Part of a small language model's weights.
Size: 8 layers, width 384, MLP 1536 SwiGLU, 19.7M parameters.
Each number is 50 + 12 x the weight over its row's rms, rounded and kept within 0 to 99. Layers, rows and columns count from 0. The size before them is the row's rms in percent of the matrix's.

# gate: layer 5 MLP gate, 1536x384, rms 0.254, rows 50-84, columns 64-127
# up: layer 5 MLP up, 1536x384, rms 0.268, rows 50-84, columns 64-127
# down: layer 5 MLP down (transposed), 1536x384, rms 0.258, rows 50-84, columns 64-127
gate50 102:27 54 50 48 40 67 48 65 36 45 77 69 52 44 36 51 40 57 45 45 62 76 30 56 69 49 63 40 59 32 51 50 51 36 67 41 35 45 46 43 52 62 71 44 64 57 66 42 28 48 54 27 34 46 60 47 43 34 48 38 61 52 47 59
up50 106:61 37 81 64 67 53 48 36 61 60 49 46 62 17 44 41 31 61 62 55 31 39 54 58 37 46 39 63 37 40 48 28 55 42 43 69 50 36 59 35 49 39 59 62 57 53 43 66 52 54 45 33 61 66 49 33 57 59 32 30 43 45 42 63
down50 104:60 59 46 45 41 37 63 50 55 39 54 76 59 45 38 49 59 57 60 23 46 51 25 67 56 48 62 49 50 52 60 64 68 41 49 65 65 43 49 50 73 25 57 41 52 45 47 69 46 46 61 43 41 46 60 51 69 54 35 46 41 68 30 56
gate51 106:55 28 23 55 68 41 44 37 52 61 45 45 36 55 45 66 54 51 46 55 44 49 44 41 44 60 37 31 56 33 57 36 43 35 65 53 31 45 32 34 77 48 45 35 53 60 49 53 54 77 45 60 35 45 42 44 55 61 57 40 41 48 70 32
up51 100:51 38 45 51 36 59 49 44 66 38 44 21 67 49 49 38 51 49 65 46 36 52 56 45 51 42 58 61 55 38 39 53 29 45 47 53 59 46 51 70 47 58 43 47 50 54 50 39 50 44 42 62 67 57 54 41 49 57 57 44 52 58 63 42
down51 102:35 61 43 49 68 53 44 49 48 54 61 43 31 51 35 41 38 54 49 43 54 67 43 61 39 50 40 47 44 47 56 60 61 71 41 55 68 40 58 54 42 49 48 60 49 13 44 31 35 47 50 37 57 23 61 55 45 50 53 36 56 37 42 28
gate52 101:59 44 58 54 69 63 55 61 46 52 62 40 70 16 54 42 65 28 54 56 40 35 35 83 64 44 60 43 55 48 51 38 64 53 46 34 23 54 39 60 30 72 66 70 29 40 50 40 39 49 49 38 52 44 44 28 52 52 37 57 41 53 35 57
up52 099:37 60 48 59 48 46 48 29 54 39 54 62 35 54 47 50 53 56 44 44 42 76 47 64 67 48 54 44 65 60 46 55 53 54 57 67 65 53 60 42 51 30 48 37 54 53 41 24 62 78 59 44 37 54 47 36 56 45 53 47 79 33 13 39
down52 107:44 48 36 39 57 42 28 43 52 57 40 60 46 26 60 37 51 47 49 55 60 37 89 49 44 59 49 46 41 62 64 67 52 54 39 38 42 38 52 48 65 45 35 53 47 34 47 47 57 69 59 60 59 52 62 69 38 48 49 50 74 34 32 35
gate53 091:44 67 56 58 67 54 61 39 50 37 50 29 31 47 40 48 54 41 23 44 45 30 60 45 62 41 35 30 53 44 55 48 42 61 57 34 74 68 65 69 64 34 34 73 63 45 29 59 69 68 43 46 36 39 64 50 40 57 44 45 63 47 52 38
up53 093:52 52 48 44 46 46 45 53 40 49 41 46 45 46 53 60 56 50 77 37 59 61 52 70 40 53 60 31 49 53 62 60 34 23 48 52 37 57 37 48 28 44 65 35 37 49 75 55 52 36 51 58 44 49 50 25 59 51 66 55 39 69 40 49
down53 095:56 46 64 58 51 55 47 38 46 64 47 53 64 48 51 63 52 64 55 71 47 30 47 37 60 42 54 50 53 75 73 56 69 60 50 36 65 51 64 61 43 42 44 58 46 69 32 57 64 57 79 69 52 44 46 52 60 35 49 52 66 68 28 64
gate54 099:60 50 63 50 51 66 56 55 62 49 43 53 60 50 53 51 62 63 69 71 52 27 39 38 40 42 40 47 46 52 51 48 71 46 61 47 34 62 37 47 55 70 51 55 41 52 60 50 52 53 71 50 41 31 44 66 45 31 34 63 50 45 47 41
up54 102:48 32 45 36 54 74 75 42 58 44 58 62 48 47 38 30 61 63 67 57 64 69 42 68 61 43 36 65 54 42 28 53 70 54 23 36 61 63 56 66 41 60 63 51 40 51 77 23 49 39 72 57 40 40 64 79 38 55 50 59 49 48 50 40
down54 104:51 34 67 59 48 55 50 32 50 44 59 37 38 38 52 61 38 68 59 32 61 65 22 44 37 42 46 47 49 37 38 54 61 43 36 41 55 48 54 68 40 49 43 23 62 52 47 58 34 55 63 56 47 48 62 53 42 22 42 32 45 53 39 51
gate55 093:46 61 26 49 61 46 46 38 62 76 37 36 37 45 48 52 50 51 68 50 56 35 46 55 75 36 54 44 68 46 53 70 35 64 55 61 54 53 57 23 55 64 45 44 56 29 45 72 41 38 50 55 54 41 56 52 52 59 50 50 66 36 52 47
up55 090:48 33 41 44 52 79 40 49 44 22 46 43 52 45 52 52 39 67 35 64 53 40 54 53 53 55 34 73 41 72 62 52 63 45 53 71 57 37 65 59 39 37 61 55 46 67 57 59 53 39 50 25 52 65 55 58 53 42 65 49 38 54 66 31
down55 097:49 56 61 46 50 50 44 58 48 48 58 55 73 41 25 74 49 57 40 56 49 85 43 48 60 74 48 58 65 57 47 32 49 29 46 41 45 62 57 58 49 29 39 59 89 52 53 67 56 73 26 52 43 29 42 56 65 62 64 41 54 36 54 47
gate56 097:50 35 42 46 48 43 62 61 49 40 56 73 27 83 49 53 44 33 45 33 54 62 48 74 72 66 74 47 52 41 39 52 32 44 57 50 69 45 48 72 46 32 45 41 58 42 46 43 53 39 42 67 26 77 48 55 47 28 49 25 65 55 48 55
up56 094:71 45 55 38 47 45 59 47 47 35 60 50 48 24 34 31 62 55 49 30 51 49 44 40 53 24 17 49 49 29 53 60 48 35 48 60 43 59 59 50 54 47 64 47 39 59 54 62 44 47 61 56 58 32 50 58 61 72 26 55 26 37 50 54
down56 102:55 65 58 69 31 51 67 49 36 61 77 60 56 60 41 51 58 60 56 58 31 50 61 49 41 36 43 56 50 60 49 44 46 59 59 48 49 27 33 48 68 32 62 59 62 59 39 58 40 47 70 55 61 30 46 64 40 52 51 59 43 44 45 77
gate57 100:45 33 55 67 48 47 75 53 57 47 69 49 37 37 61 28 72 71 36 59 46 38 22 49 47 60 52 41 52 55 33 46 48 42 41 51 54 49 40 45 54 46 58 55 71 43 61 62 50 38 41 40 51 46 66 37 34 30 56 33 52 53 48 42
up57 103:35 45 58 45 47 40 58 49 50 55 61 44 68 43 65 49 44 58 60 54 47 51 59 51 60 56 45 61 36 61 58 51 35 49 57 58 64 52 41 47 45 46 67 52 47 32 38 44 62 53 44 56 43 56 47 59 34 46 42 42 66 65 47 34
down57 103:50 54 49 52 52 41 39 55 72 52 43 57 58 42 44 38 52 57 81 40 51 54 47 42 56 53 48 57 34 44 55 57 56 55 40 47 62 55 39 33 61 49 55 41 54 67 50 29 69 67 32 44 53 51 37 52 69 49 45 48 49 53 19 60
gate58 103:41 77 50 55 46 48 44 49 48 44 32 49 55 47 55 30 54 49 64 45 51 53 43 45 42 28 49 53 49 40 60 46 38 32 69 46 57 52 58 58 39 59 58 56 63 64 60 52 41 42 61 34 46 71 53 64 39 37 50 61 52 35 60 52
up58 101:38 52 47 52 59 63 58 45 46 34 43 49 66 35 44 54 51 70 60 33 60 55 36 42 41 65 41 63 26 72 72 41 52 50 35 61 57 50 38 38 61 69 59 49 38 42 61 45 61 61 36 59 74 47 47 64 61 56 44 40 38 49 40 48
down58 103:61 32 48 51 66 63 58 40 25 47 62 44 56 61 42 47 47 51 59 54 42 41 43 36 55 72 51 45 43 69 52 47 39 47 40 63 23 40 37 51 47 45 47 54 59 21 47 38 48 55 31 45 46 46 60 49 43 42 49 57 34 44 53 39
gate59 107:60 50 34 45 49 60 34 58 37 47 73 47 51 60 44 49 56 64 35 52 54 53 61 59 55 56 52 48 31 41 56 43 47 50 51 55 33 41 53 82 35 57 40 62 58 45 42 53 56 61 53 34 49 41 56 34 35 39 59 24 46 65 45 41
up59 101:50 39 58 43 65 54 43 64 70 44 40 24 56 47 68 53 44 65 62 40 54 71 66 46 40 33 49 55 55 56 42 51 25 45 43 18 53 60 53 49 55 52 40 51 50 63 23 45 67 52 59 70 52 59 27 57 50 29 52 51 42 46 44 42
down59 104:56 74 36 61 47 66 55 49 44 52 58 61 34 47 52 37 32 58 53 57 42 50 46 49 42 48 52 44 73 46 35 44 39 52 64 32 54 39 36 35 52 45 67 57 36 49 39 56 46 35 49 52 41 53 54 52 38 46 65 67 59 62 36 47
gate60 102:45 60 33 70 57 38 58 38 56 40 49 27 53 55 53 38 46 48 55 40 51 43 59 52 52 66 64 38 73 35 70 44 46 34 46 47 43 42 69 68 62 59 42 32 55 29 61 35 61 52 62 57 59 66 50 40 45 53 53 54 46 50 36 43
up60 099:38 34 45 67 72 50 37 62 40 73 41 54 60 62 31 55 43 66 46 58 69 39 53 50 36 64 49 59 45 61 43 48 56 65 43 45 24 42 42 36 36 44 43 52 45 55 44 36 55 69 29 44 63 46 65 42 44 62 61 46 50 61 39 45
down60 099:70 60 67 55 34 38 61 47 74 69 67 41 76 47 45 38 55 33 49 37 52 52 49 65 29 62 48 37 38 60 48 62 45 57 53 56 50 72 72 51 40 60 61 60 38 47 51 49 60 74 44 51 50 43 37 50 68 50 45 70 56 14 46 52
gate61 104:38 34 33 64 48 56 39 67 51 47 58 47 53 78 62 47 58 69 56 57 53 56 52 63 57 35 52 43 58 59 47 45 54 56 55 49 60 58 42 37 66 48 48 47 55 58 47 50 66 52 49 40 32 43 58 62 49 28 70 61 16 28 42 25
up61 099:49 45 62 44 60 42 38 31 48 57 31 44 47 41 45 42 45 59 30 42 56 46 77 31 30 53 56 52 50 70 44 37 35 68 24 36 54 45 55 65 36 41 28 65 51 50 61 19 33 42 25 49 71 45 33 50 49 56 54 30 66 53 51 35
down61 103:44 51 59 52 53 73 48 70 65 45 50 23 44 16 45 46 28 35 46 57 59 57 55 45 60 36 61 41 54 62 69 45 52 65 44 56 66 59 28 56 52 57 57 50 60 37 65 30 54 54 46 41 46 45 63 46 33 66 75 37 50 26 49 48
gate62 094:41 45 68 57 48 36 64 54 83 59 65 42 43 60 49 43 64 48 53 58 61 28 42 35 41 46 60 54 52 52 37 49 62 44 64 45 68 52 46 29 54 56 43 39 48 36 45 45 43 21 53 61 74 50 54 25 58 50 43 51 56 48 56 48
up62 098:41 30 42 59 64 33 54 44 46 46 33 47 35 30 37 54 51 46 78 52 63 45 36 78 68 45 56 44 42 54 37 34 47 66 46 55 73 56 47 48 51 57 48 12 49 61 62 65 38 61 48 50 41 51 39 55 48 66 72 52 37 33 75 62
down62 098:45 34 45 30 50 46 45 56 51 53 57 31 36 46 44 34 32 43 44 48 45 54 87 60 81 64 36 52 49 68 45 47 48 40 60 44 42 41 57 65 43 31 51 42 67 39 46 42 69 43 63 44 46 68 55 30 54 47 35 31 30 76 36 61
gate63 093:81 68 38 55 63 63 44 55 70 62 34 52 39 43 64 69 53 46 46 55 36 66 34 60 53 37 37 55 57 38 58 22 39 61 45 76 38 52 31 58 26 68 55 54 60 60 40 70 56 59 41 52 46 37 78 42 55 44 52 79 31 47 52 45
up63 088:47 54 47 57 49 68 64 59 40 81 68 59 44 43 59 35 43 33 36 42 40 44 77 50 50 49 39 58 42 46 42 32 43 45 61 66 32 57 52 32 52 53 32 56 63 26 53 47 43 62 67 41 45 26 47 58 47 51 59 48 38 53 37 66
down63 091:48 52 55 44 58 36 24 36 67 50 53 51 62 50 68 59 52 77 52 60 67 51 56 36 69 66 50 53 57 31 68 35 54 52 35 35 37 30 44 43 69 50 66 79 54 34 56 45 49 58 74 26 51 68 48 63 46 51 66 33 54 45 49 28
gate64 102:47 62 32 39 53 44 48 44 41 45 58 54 24 53 47 60 46 51 32 55 35 40 38 42 31 41 51 57 55 42 58 35 47 55 49 48 67 20 54 55 49 75 26 34 45 54 34 50 38 63 62 46 39 38 64 39 54 58 63 26 44 41 52 53
up64 105:69 46 52 30 59 48 47 64 65 53 60 42 46 44 38 58 65 61 51 81 41 34 59 51 53 51 34 42 17 58 31 58 53 63 48 56 29 71 60 52 55 44 45 41 54 61 20 44 69 57 47 64 64 59 57 25 29 34 27 56 67 38 44 50
down64 105:54 38 72 54 57 43 58 59 54 51 57 28 41 55 31 56 56 51 59 68 63 40 77 48 57 54 58 43 54 39 29 74 45 54 56 29 38 58 64 49 51 41 59 40 46 37 58 41 79 46 47 61 58 49 40 34 56 44 38 47 47 54 50 58
gate65 100:48 58 54 32 41 64 41 57 55 63 31 52 31 52 47 42 63 58 39 64 44 56 64 26 40 43 65 43 63 46 43 48 39 45 58 39 55 53 50 42 56 55 39 54 54 42 55 52 40 55 79 70 65 65 53 58 64 61 70 62 33 34 26 36
up65 099:43 41 61 48 37 62 34 61 33 46 45 24 39 61 54 49 57 56 31 51 25 31 40 58 37 53 41 49 61 54 48 16 52 50 60 24 56 54 38 44 20 47 42 37 48 35 37 60 36 53 49 46 35 29 45 58 57 41 64 57 38 41 37 51
down65 104:51 45 44 26 38 53 35 38 58 63 49 70 53 49 37 49 53 34 46 33 44 46 56 24 66 57 55 46 51 37 49 59 32 55 30 41 78 42 54 50 53 36 48 31 46 65 55 81 57 49 47 59 57 64 61 75 34 66 59 73 49 70 58 66
gate66 103:41 48 62 61 59 66 59 52 58 43 44 68 51 27 69 25 49 58 60 53 55 42 44 59 28 62 49 46 44 42 53 52 51 41 49 43 48 56 51 50 47 61 30 32 34 69 33 46 26 58 49 71 67 48 46 55 49 65 38 27 33 46 43 29
up66 102:60 28 78 51 31 52 51 53 56 41 44 68 33 50 46 42 49 68 43 37 85 30 44 42 21 54 57 48 58 63 81 34 54 38 54 54 56 34 48 43 54 75 45 44 41 65 50 59 26 45 59 62 51 51 54 49 42 61 56 54 44 63 58 44
down66 103:54 52 39 61 47 64 59 41 73 63 44 49 43 53 35 41 62 76 61 36 71 52 47 59 40 56 68 59 68 50 45 56 51 64 41 47 32 44 61 65 76 58 42 61 52 54 55 43 53 53 54 61 41 57 44 52 52 28 43 37 48 60 50 44
gate67 101:39 46 47 68 32 59 47 59 50 33 43 57 47 51 60 73 49 61 58 43 64 80 67 38 40 40 47 53 59 59 54 65 55 42 26 62 40 49 54 31 66 59 52 41 55 43 57 42 50 29 33 47 47 31 39 33 67 44 41 44 41 63 42 31
up67 097:44 51 36 73 38 59 49 62 11 42 50 55 49 49 43 55 47 42 55 44 56 67 45 45 53 38 56 71 54 34 41 30 54 45 41 60 45 48 50 37 57 51 59 41 34 45 42 56 70 57 49 40 57 54 58 45 60 57 39 44 31 46 37 42
down67 102:43 65 39 29 47 54 55 55 67 54 59 42 60 67 19 53 55 39 65 62 49 53 56 28 39 39 44 58 48 37 44 38 46 52 42 49 25 58 67 45 53 48 58 48 72 38 55 69 46 52 39 57 47 63 33 48 58 58 42 58 49 18 58 41
gate68 098:39 58 49 42 62 43 63 44 53 32 34 43 37 58 55 34 42 55 63 54 67 57 49 52 56 56 53 66 57 63 37 45 39 33 61 45 43 64 45 42 43 58 44 54 43 43 46 50 51 49 43 50 45 48 43 45 45 43 37 58 53 50 56 40
up68 099:48 57 53 49 68 39 40 38 30 39 35 59 51 36 69 57 53 30 54 54 57 61 52 51 54 51 47 59 42 56 48 40 67 34 41 34 49 53 35 53 45 41 56 66 59 56 43 43 48 58 44 54 56 48 38 39 26 59 65 63 59 35 58 32
down68 101:58 61 41 51 86 64 44 61 81 29 48 54 75 41 44 47 33 33 65 57 38 42 59 40 37 53 58 48 51 51 60 58 63 76 52 32 67 36 55 68 45 66 47 68 50 47 57 39 47 65 43 52 53 46 59 46 57 40 52 30 53 48 55 54
gate69 101:54 57 33 64 44 43 43 27 52 62 52 48 43 69 34 60 77 45 52 57 48 42 59 65 69 38 64 43 29 53 48 38 44 42 51 59 56 43 47 45 41 58 59 26 54 41 38 48 64 42 11 41 56 49 49 38 42 73 44 58 47 65 54 37
up69 100:60 68 51 43 70 52 63 41 57 41 56 58 51 53 59 51 39 46 40 51 45 61 40 51 59 50 40 60 38 43 21 45 51 54 38 70 54 54 47 45 31 60 43 49 42 79 65 42 30 52 60 53 48 34 39 35 50 73 38 64 60 34 63 39
down69 101:38 54 37 51 54 59 34 42 53 53 55 54 56 55 62 30 42 49 66 36 57 44 50 50 64 56 41 48 39 54 57 48 33 34 48 33 33 36 55 56 53 51 56 57 57 45 49 72 62 61 50 50 33 49 29 66 34 49 47 38 68 61 46 52
gate70 095:42 42 56 51 27 46 51 40 45 62 53 86 62 52 57 41 47 52 55 40 57 34 34 47 48 42 52 46 71 48 49 67 69 81 45 57 13 52 54 56 32 43 53 40 51 53 62 71 44 59 40 57 66 38 42 45 59 48 37 41 36 44 67 53
up70 096:45 37 40 65 57 48 46 37 43 38 48 57 44 68 47 24 57 69 31 46 65 58 44 25 62 61 71 36 60 49 66 59 49 44 62 75 47 44 63 54 41 35 66 48 49 61 44 51 50 57 36 52 37 58 71 65 53 67 48 46 39 67 58 50
down70 093:48 58 51 50 38 33 59 61 52 49 54 63 75 27 56 52 45 48 55 52 75 46 54 59 41 55 47 54 55 40 39 56 38 38 41 63 47 42 59 39 48 33 45 57 68 37 61 55 43 49 61 42 32 39 54 74 81 59 30 30 48 56 64 49
gate71 099:56 55 18 56 39 38 56 35 52 69 68 46 45 42 56 65 43 62 58 49 36 65 38 42 41 54 54 56 73 41 47 58 73 43 34 39 22 47 64 64 59 48 48 37 50 53 39 47 76 35 76 48 54 54 41 44 54 32 44 59 43 38 61 53
up71 100:36 56 74 50 55 43 70 47 62 30 46 41 39 53 57 57 45 48 47 62 51 55 42 43 57 33 57 57 75 62 52 52 68 52 57 74 50 49 26 53 57 55 13 31 61 59 50 46 65 57 49 34 55 59 49 54 44 34 30 45 65 67 38 58
down71 101:56 62 57 28 57 53 63 53 46 61 21 43 49 58 43 67 71 50 44 82 62 70 67 40 57 56 52 42 65 52 65 42 55 53 59 47 36 41 24 38 42 39 63 31 71 61 41 25 49 35 62 51 44 58 68 62 37 52 51 59 48 75 56 49
gate72 094:35 66 45 65 55 45 53 54 71 55 69 44 55 81 52 66 44 79 50 48 56 75 47 47 55 41 52 50 48 64 39 44 54 38 51 47 60 49 57 55 54 45 49 50 42 66 71 42 39 51 56 49 65 57 30 52 46 56 38 32 47 40 70 42
up72 101:40 63 65 35 42 61 35 39 51 36 48 56 23 50 59 56 63 21 78 55 34 52 39 51 39 57 48 49 54 50 42 67 50 48 71 51 38 35 77 60 70 39 46 24 52 42 59 51 42 40 41 60 37 50 45 64 25 48 53 54 27 42 41 45
down72 099:65 48 39 85 47 34 66 53 51 50 52 66 41 68 56 51 49 46 54 42 29 66 27 44 60 87 46 53 46 37 45 53 47 34 59 57 56 66 61 50 33 54 60 52 58 84 62 48 37 53 49 52 58 53 50 54 37 34 58 47 63 34 69 50
gate73 100:46 55 54 70 37 58 40 54 48 46 33 49 39 47 79 51 42 62 36 41 61 39 64 67 67 51 71 59 63 38 53 66 46 34 52 50 52 59 61 52 60 62 61 54 59 41 25 47 48 66 24 57 43 45 48 55 55 61 52 55 65 48 27 51
up73 105:48 60 49 65 64 49 45 42 58 37 22 43 58 43 76 45 59 81 21 34 58 43 66 39 59 26 47 37 49 37 51 68 48 76 57 35 68 31 66 52 44 43 47 54 52 36 38 58 54 46 61 64 42 43 23 47 62 35 63 68 57 39 41 55
down73 105:50 68 47 72 35 60 56 65 45 64 52 64 44 59 59 69 39 51 41 52 36 48 44 40 55 43 43 46 49 71 28 35 49 57 44 53 43 23 65 39 58 48 37 44 53 48 49 73 65 53 44 59 31 64 53 33 61 51 49 61 50 22 44 50
gate74 095:60 58 41 60 55 54 31 58 57 60 60 75 48 61 66 71 55 50 42 44 23 31 93 56 59 45 49 44 34 53 48 52 55 62 51 53 59 43 46 43 44 50 50 52 30 70 28 46 63 44 65 32 29 52 56 35 42 44 52 52 49 55 52 43
up74 098:40 46 56 91 40 30 58 44 33 55 59 61 47 53 37 42 54 52 53 41 53 61 40 42 42 38 55 42 42 60 43 58 70 75 29 35 68 62 44 52 62 48 57 45 47 53 69 49 41 51 31 51 66 67 48 47 48 58 51 42 36 51 42 74
down74 097:41 60 54 53 44 36 62 49 41 22 52 55 34 13 35 45 43 79 72 48 59 52 49 47 35 42 46 70 66 51 31 48 49 61 48 60 60 74 53 52 63 40 45 31 43 64 60 33 53 28 42 69 62 54 56 75 36 41 29 46 56 55 37 43
gate75 093:58 40 64 46 61 64 43 77 39 43 52 52 78 47 39 49 32 43 59 46 58 46 58 50 32 45 53 41 57 37 32 49 53 44 49 34 46 54 42 47 67 50 46 21 62 48 38 53 37 89 23 54 64 45 49 59 42 32 46 45 67 78 53 41
up75 096:42 48 46 56 45 53 49 49 81 62 52 46 41 43 48 59 60 68 80 62 34 43 59 64 40 24 84 63 45 41 56 37 39 60 62 24 65 28 71 57 44 77 57 51 36 40 38 44 58 47 86 47 47 35 71 55 43 58 54 35 34 48 40 53
down75 094:66 58 44 67 41 62 38 54 41 38 32 54 78 55 43 35 42 53 40 48 28 42 58 42 50 55 40 65 76 58 46 47 40 67 44 39 36 40 48 75 59 55 36 63 52 46 38 38 39 50 53 44 46 60 52 51 31 42 50 49 53 90 52 53
gate76 097:41 56 54 38 56 54 73 57 41 56 27 67 54 64 43 38 55 52 42 50 35 43 64 40 49 72 78 52 50 66 54 46 51 57 53 39 57 67 40 55 45 35 61 61 51 62 54 46 49 47 63 59 30 47 69 54 53 36 54 59 60 43 61 81
up76 098:61 61 56 54 59 26 46 49 40 52 59 53 40 37 43 43 40 37 45 38 45 53 69 36 62 47 37 43 77 54 43 63 35 65 73 53 46 53 55 64 67 57 47 16 46 42 49 59 39 52 71 65 62 58 46 55 51 41 68 53 26 56 63 49
down76 101:44 52 40 32 56 47 76 51 52 59 50 43 53 35 34 43 33 44 45 62 20 39 65 37 42 44 43 32 64 49 37 47 41 41 49 38 58 50 79 63 33 42 41 50 36 61 43 49 56 51 68 24 41 76 39 30 43 30 65 27 66 48 59 69
gate77 102:44 55 50 75 51 33 49 53 44 76 66 49 45 73 53 46 52 46 51 65 72 55 41 52 44 39 29 27 39 47 37 54 42 41 60 49 63 48 40 65 56 43 54 50 39 50 53 51 54 57 41 68 46 27 56 44 43 40 52 52 46 70 46 46
up77 099:52 44 49 39 48 67 74 33 36 37 45 53 59 41 46 37 44 70 38 53 82 67 46 56 56 62 68 34 41 44 45 65 51 43 56 58 61 41 38 50 55 32 39 37 51 55 26 59 69 52 36 26 67 49 68 64 35 47 60 31 39 51 68 60
down77 100:53 50 56 40 42 57 17 58 77 30 17 54 25 40 40 60 35 26 69 59 75 45 64 72 45 30 67 49 45 40 53 56 49 42 49 62 60 46 38 48 48 44 65 46 34 44 31 58 54 49 51 61 46 54 50 47 51 57 33 38 38 38 49 61
gate78 096:52 46 44 46 44 35 65 30 49 53 29 70 20 38 36 82 70 56 79 64 59 53 49 60 47 36 49 49 62 39 49 54 52 43 53 55 37 50 39 45 54 61 54 72 40 40 46 37 63 51 58 45 70 46 48 41 22 66 48 50 45 39 45 52
up78 093:38 39 42 38 43 34 42 43 46 45 54 42 59 57 47 39 26 45 47 45 38 53 54 67 57 63 62 46 56 44 32 67 60 40 52 42 66 54 39 39 36 51 46 75 38 39 39 54 34 54 46 51 30 41 44 55 66 36 56 73 40 68 60 62
down78 092:56 41 51 46 39 40 51 39 47 63 42 45 34 55 32 54 69 46 60 67 57 41 33 59 42 67 13 49 57 47 52 56 49 45 52 62 43 56 50 29 57 49 41 55 53 65 75 41 58 76 57 58 47 50 76 55 42 30 49 45 47 58 43 40
gate79 160:58 43 44 53 44 37 35 52 62 46 53 55 41 66 26 51 32 51 44 52 68 63 68 53 44 59 59 52 46 68 30 45 46 42 45 53 35 50 65 43 41 44 37 27 43 49 53 53 65 52 37 50 60 31 37 70 39 62 57 43 60 35 67 34
up79 152:40 58 50 46 47 68 61 47 43 50 54 50 59 29 80 51 71 51 55 46 38 37 33 47 72 43 44 43 59 26 70 43 54 62 69 45 44 51 18 45 61 63 58 65 47 54 44 40 39 36 70 41 35 57 57 34 52 43 45 52 52 57 49 65
down79 087:53 40 45 36 43 56 52 50 59 63 66 39 62 42 51 49 61 41 52 56 48 45 47 51 66 86 32 44 58 32 77 45 75 58 55 40 37 69 73 51 61 42 63 42 41 64 41 31 42 28 64 49 56 46 65 77 54 51 41 50 58 86 64 42
gate80 100:57 73 54 50 47 38 37 48 52 53 44 57 43 45 65 53 58 60 27 52 62 60 49 40 60 66 54 61 47 66 48 79 26 69 59 54 44 34 37 63 69 47 87 53 57 39 34 62 50 55 67 54 49 66 32 48 62 57 50 48 61 58 55 53
up80 105:52 55 73 58 53 49 65 42 56 61 44 58 50 34 57 72 48 74 55 58 43 61 52 55 69 52 56 49 43 41 59 64 49 34 70 35 53 45 59 48 64 59 44 38 42 43 77 39 43 51 30 39 60 44 69 56 57 35 61 61 56 63 36 62
down80 104:52 46 56 53 32 24 63 41 48 28 60 31 53 44 55 58 45 33 29 57 51 53 49 40 67 47 57 74 50 58 48 34 42 40 49 63 54 62 67 66 56 48 50 41 29 16 61 51 43 64 35 50 46 51 52 51 65 36 73 70 70 47 40 42
gate81 098:49 50 35 38 52 29 43 67 50 56 72 62 39 38 31 58 68 43 39 42 60 45 43 50 37 56 62 52 50 39 57 44 81 27 33 51 51 74 50 65 29 37 38 68 48 54 34 51 58 43 49 49 62 13 71 51 56 39 39 40 66 44 48 21
up81 098:41 58 44 76 29 32 45 59 45 55 63 56 57 45 54 60 48 58 64 57 61 31 42 47 51 36 31 66 27 44 59 42 50 35 50 52 72 68 66 20 38 39 55 54 32 66 67 34 68 63 73 55 49 70 44 42 44 37 50 36 24 38 55 49
down81 095:49 49 28 57 53 53 54 51 33 45 47 50 47 62 48 61 56 50 43 66 37 34 48 47 32 45 55 59 53 42 66 13 38 44 57 49 71 38 53 63 69 55 47 70 56 65 30 49 50 56 48 46 60 40 32 71 46 63 27 57 36 52 44 68
gate82 100:42 46 51 60 56 58 37 49 32 38 27 52 62 66 50 47 41 56 58 45 48 56 43 48 33 63 31 49 53 53 53 43 51 59 60 40 39 32 63 47 48 54 62 54 50 60 43 46 40 44 66 58 59 51 46 65 67 62 44 52 39 34 53 43
up82 096:60 55 53 33 22 45 52 64 67 38 50 20 62 50 34 52 52 42 41 55 63 47 47 40 56 54 57 68 51 49 52 52 39 46 28 66 42 60 44 52 39 41 33 69 39 45 55 36 49 45 50 35 71 49 55 41 50 56 64 62 51 36 56 54
down82 098:76 64 48 57 46 41 58 43 62 47 42 54 51 53 39 60 32 59 62 65 57 50 66 46 38 61 44 36 47 53 57 49 36 60 39 61 19 50 74 81 58 29 42 44 35 50 55 52 42 31 59 47 57 37 59 44 56 45 53 45 54 57 35 52
gate83 099:46 52 33 42 67 60 55 45 45 52 52 21 56 63 28 52 50 55 73 32 35 58 47 54 47 42 35 57 47 42 50 66 36 26 58 56 31 52 52 57 37 59 51 45 36 78 51 45 39 53 34 47 52 45 62 70 54 65 43 34 49 51 35 53
up83 096:59 68 51 36 48 45 56 54 43 46 63 56 38 41 44 64 65 54 57 55 69 27 53 49 44 44 56 32 54 51 62 49 57 32 50 41 65 19 60 55 48 63 49 38 47 72 35 41 38 60 38 61 57 51 70 28 34 55 43 30 42 43 44 33
down83 098:66 52 60 70 64 44 37 47 33 59 45 27 27 70 48 42 56 34 26 37 47 40 61 56 63 49 35 47 43 43 38 57 50 26 59 43 54 46 41 57 44 49 48 44 71 26 44 54 42 35 61 44 20 46 53 60 34 39 55 28 53 46 44 64
gate84 100:48 43 62 54 53 45 57 42 65 51 46 52 69 40 58 59 42 55 64 38 41 52 59 65 36 38 50 42 48 42 46 70 47 38 57 60 32 64 43 51 33 43 70 43 77 41 68 64 72 30 38 43 44 60 25 44 28 37 32 32 66 33 55 51
up84 096:60 43 61 50 11 67 41 44 49 31 35 46 74 70 48 33 61 63 71 38 62 57 53 75 38 54 47 46 51 29 41 81 39 53 61 58 60 56 52 30 52 43 33 40 53 53 54 20 76 50 29 46 47 63 30 52 50 58 24 64 70 49 62 67
down84 093:49 45 56 60 99 40 61 67 34 50 45 41 48 53 61 63 52 68 39 63 38 48 41 51 25 63 46 41 51 45 58 36 49 48 52 37 55 40 36 67 57 52 40 75 51 51 55 57 40 44 59 35 53 62 46 37 35 66 37 48 49 72 44 07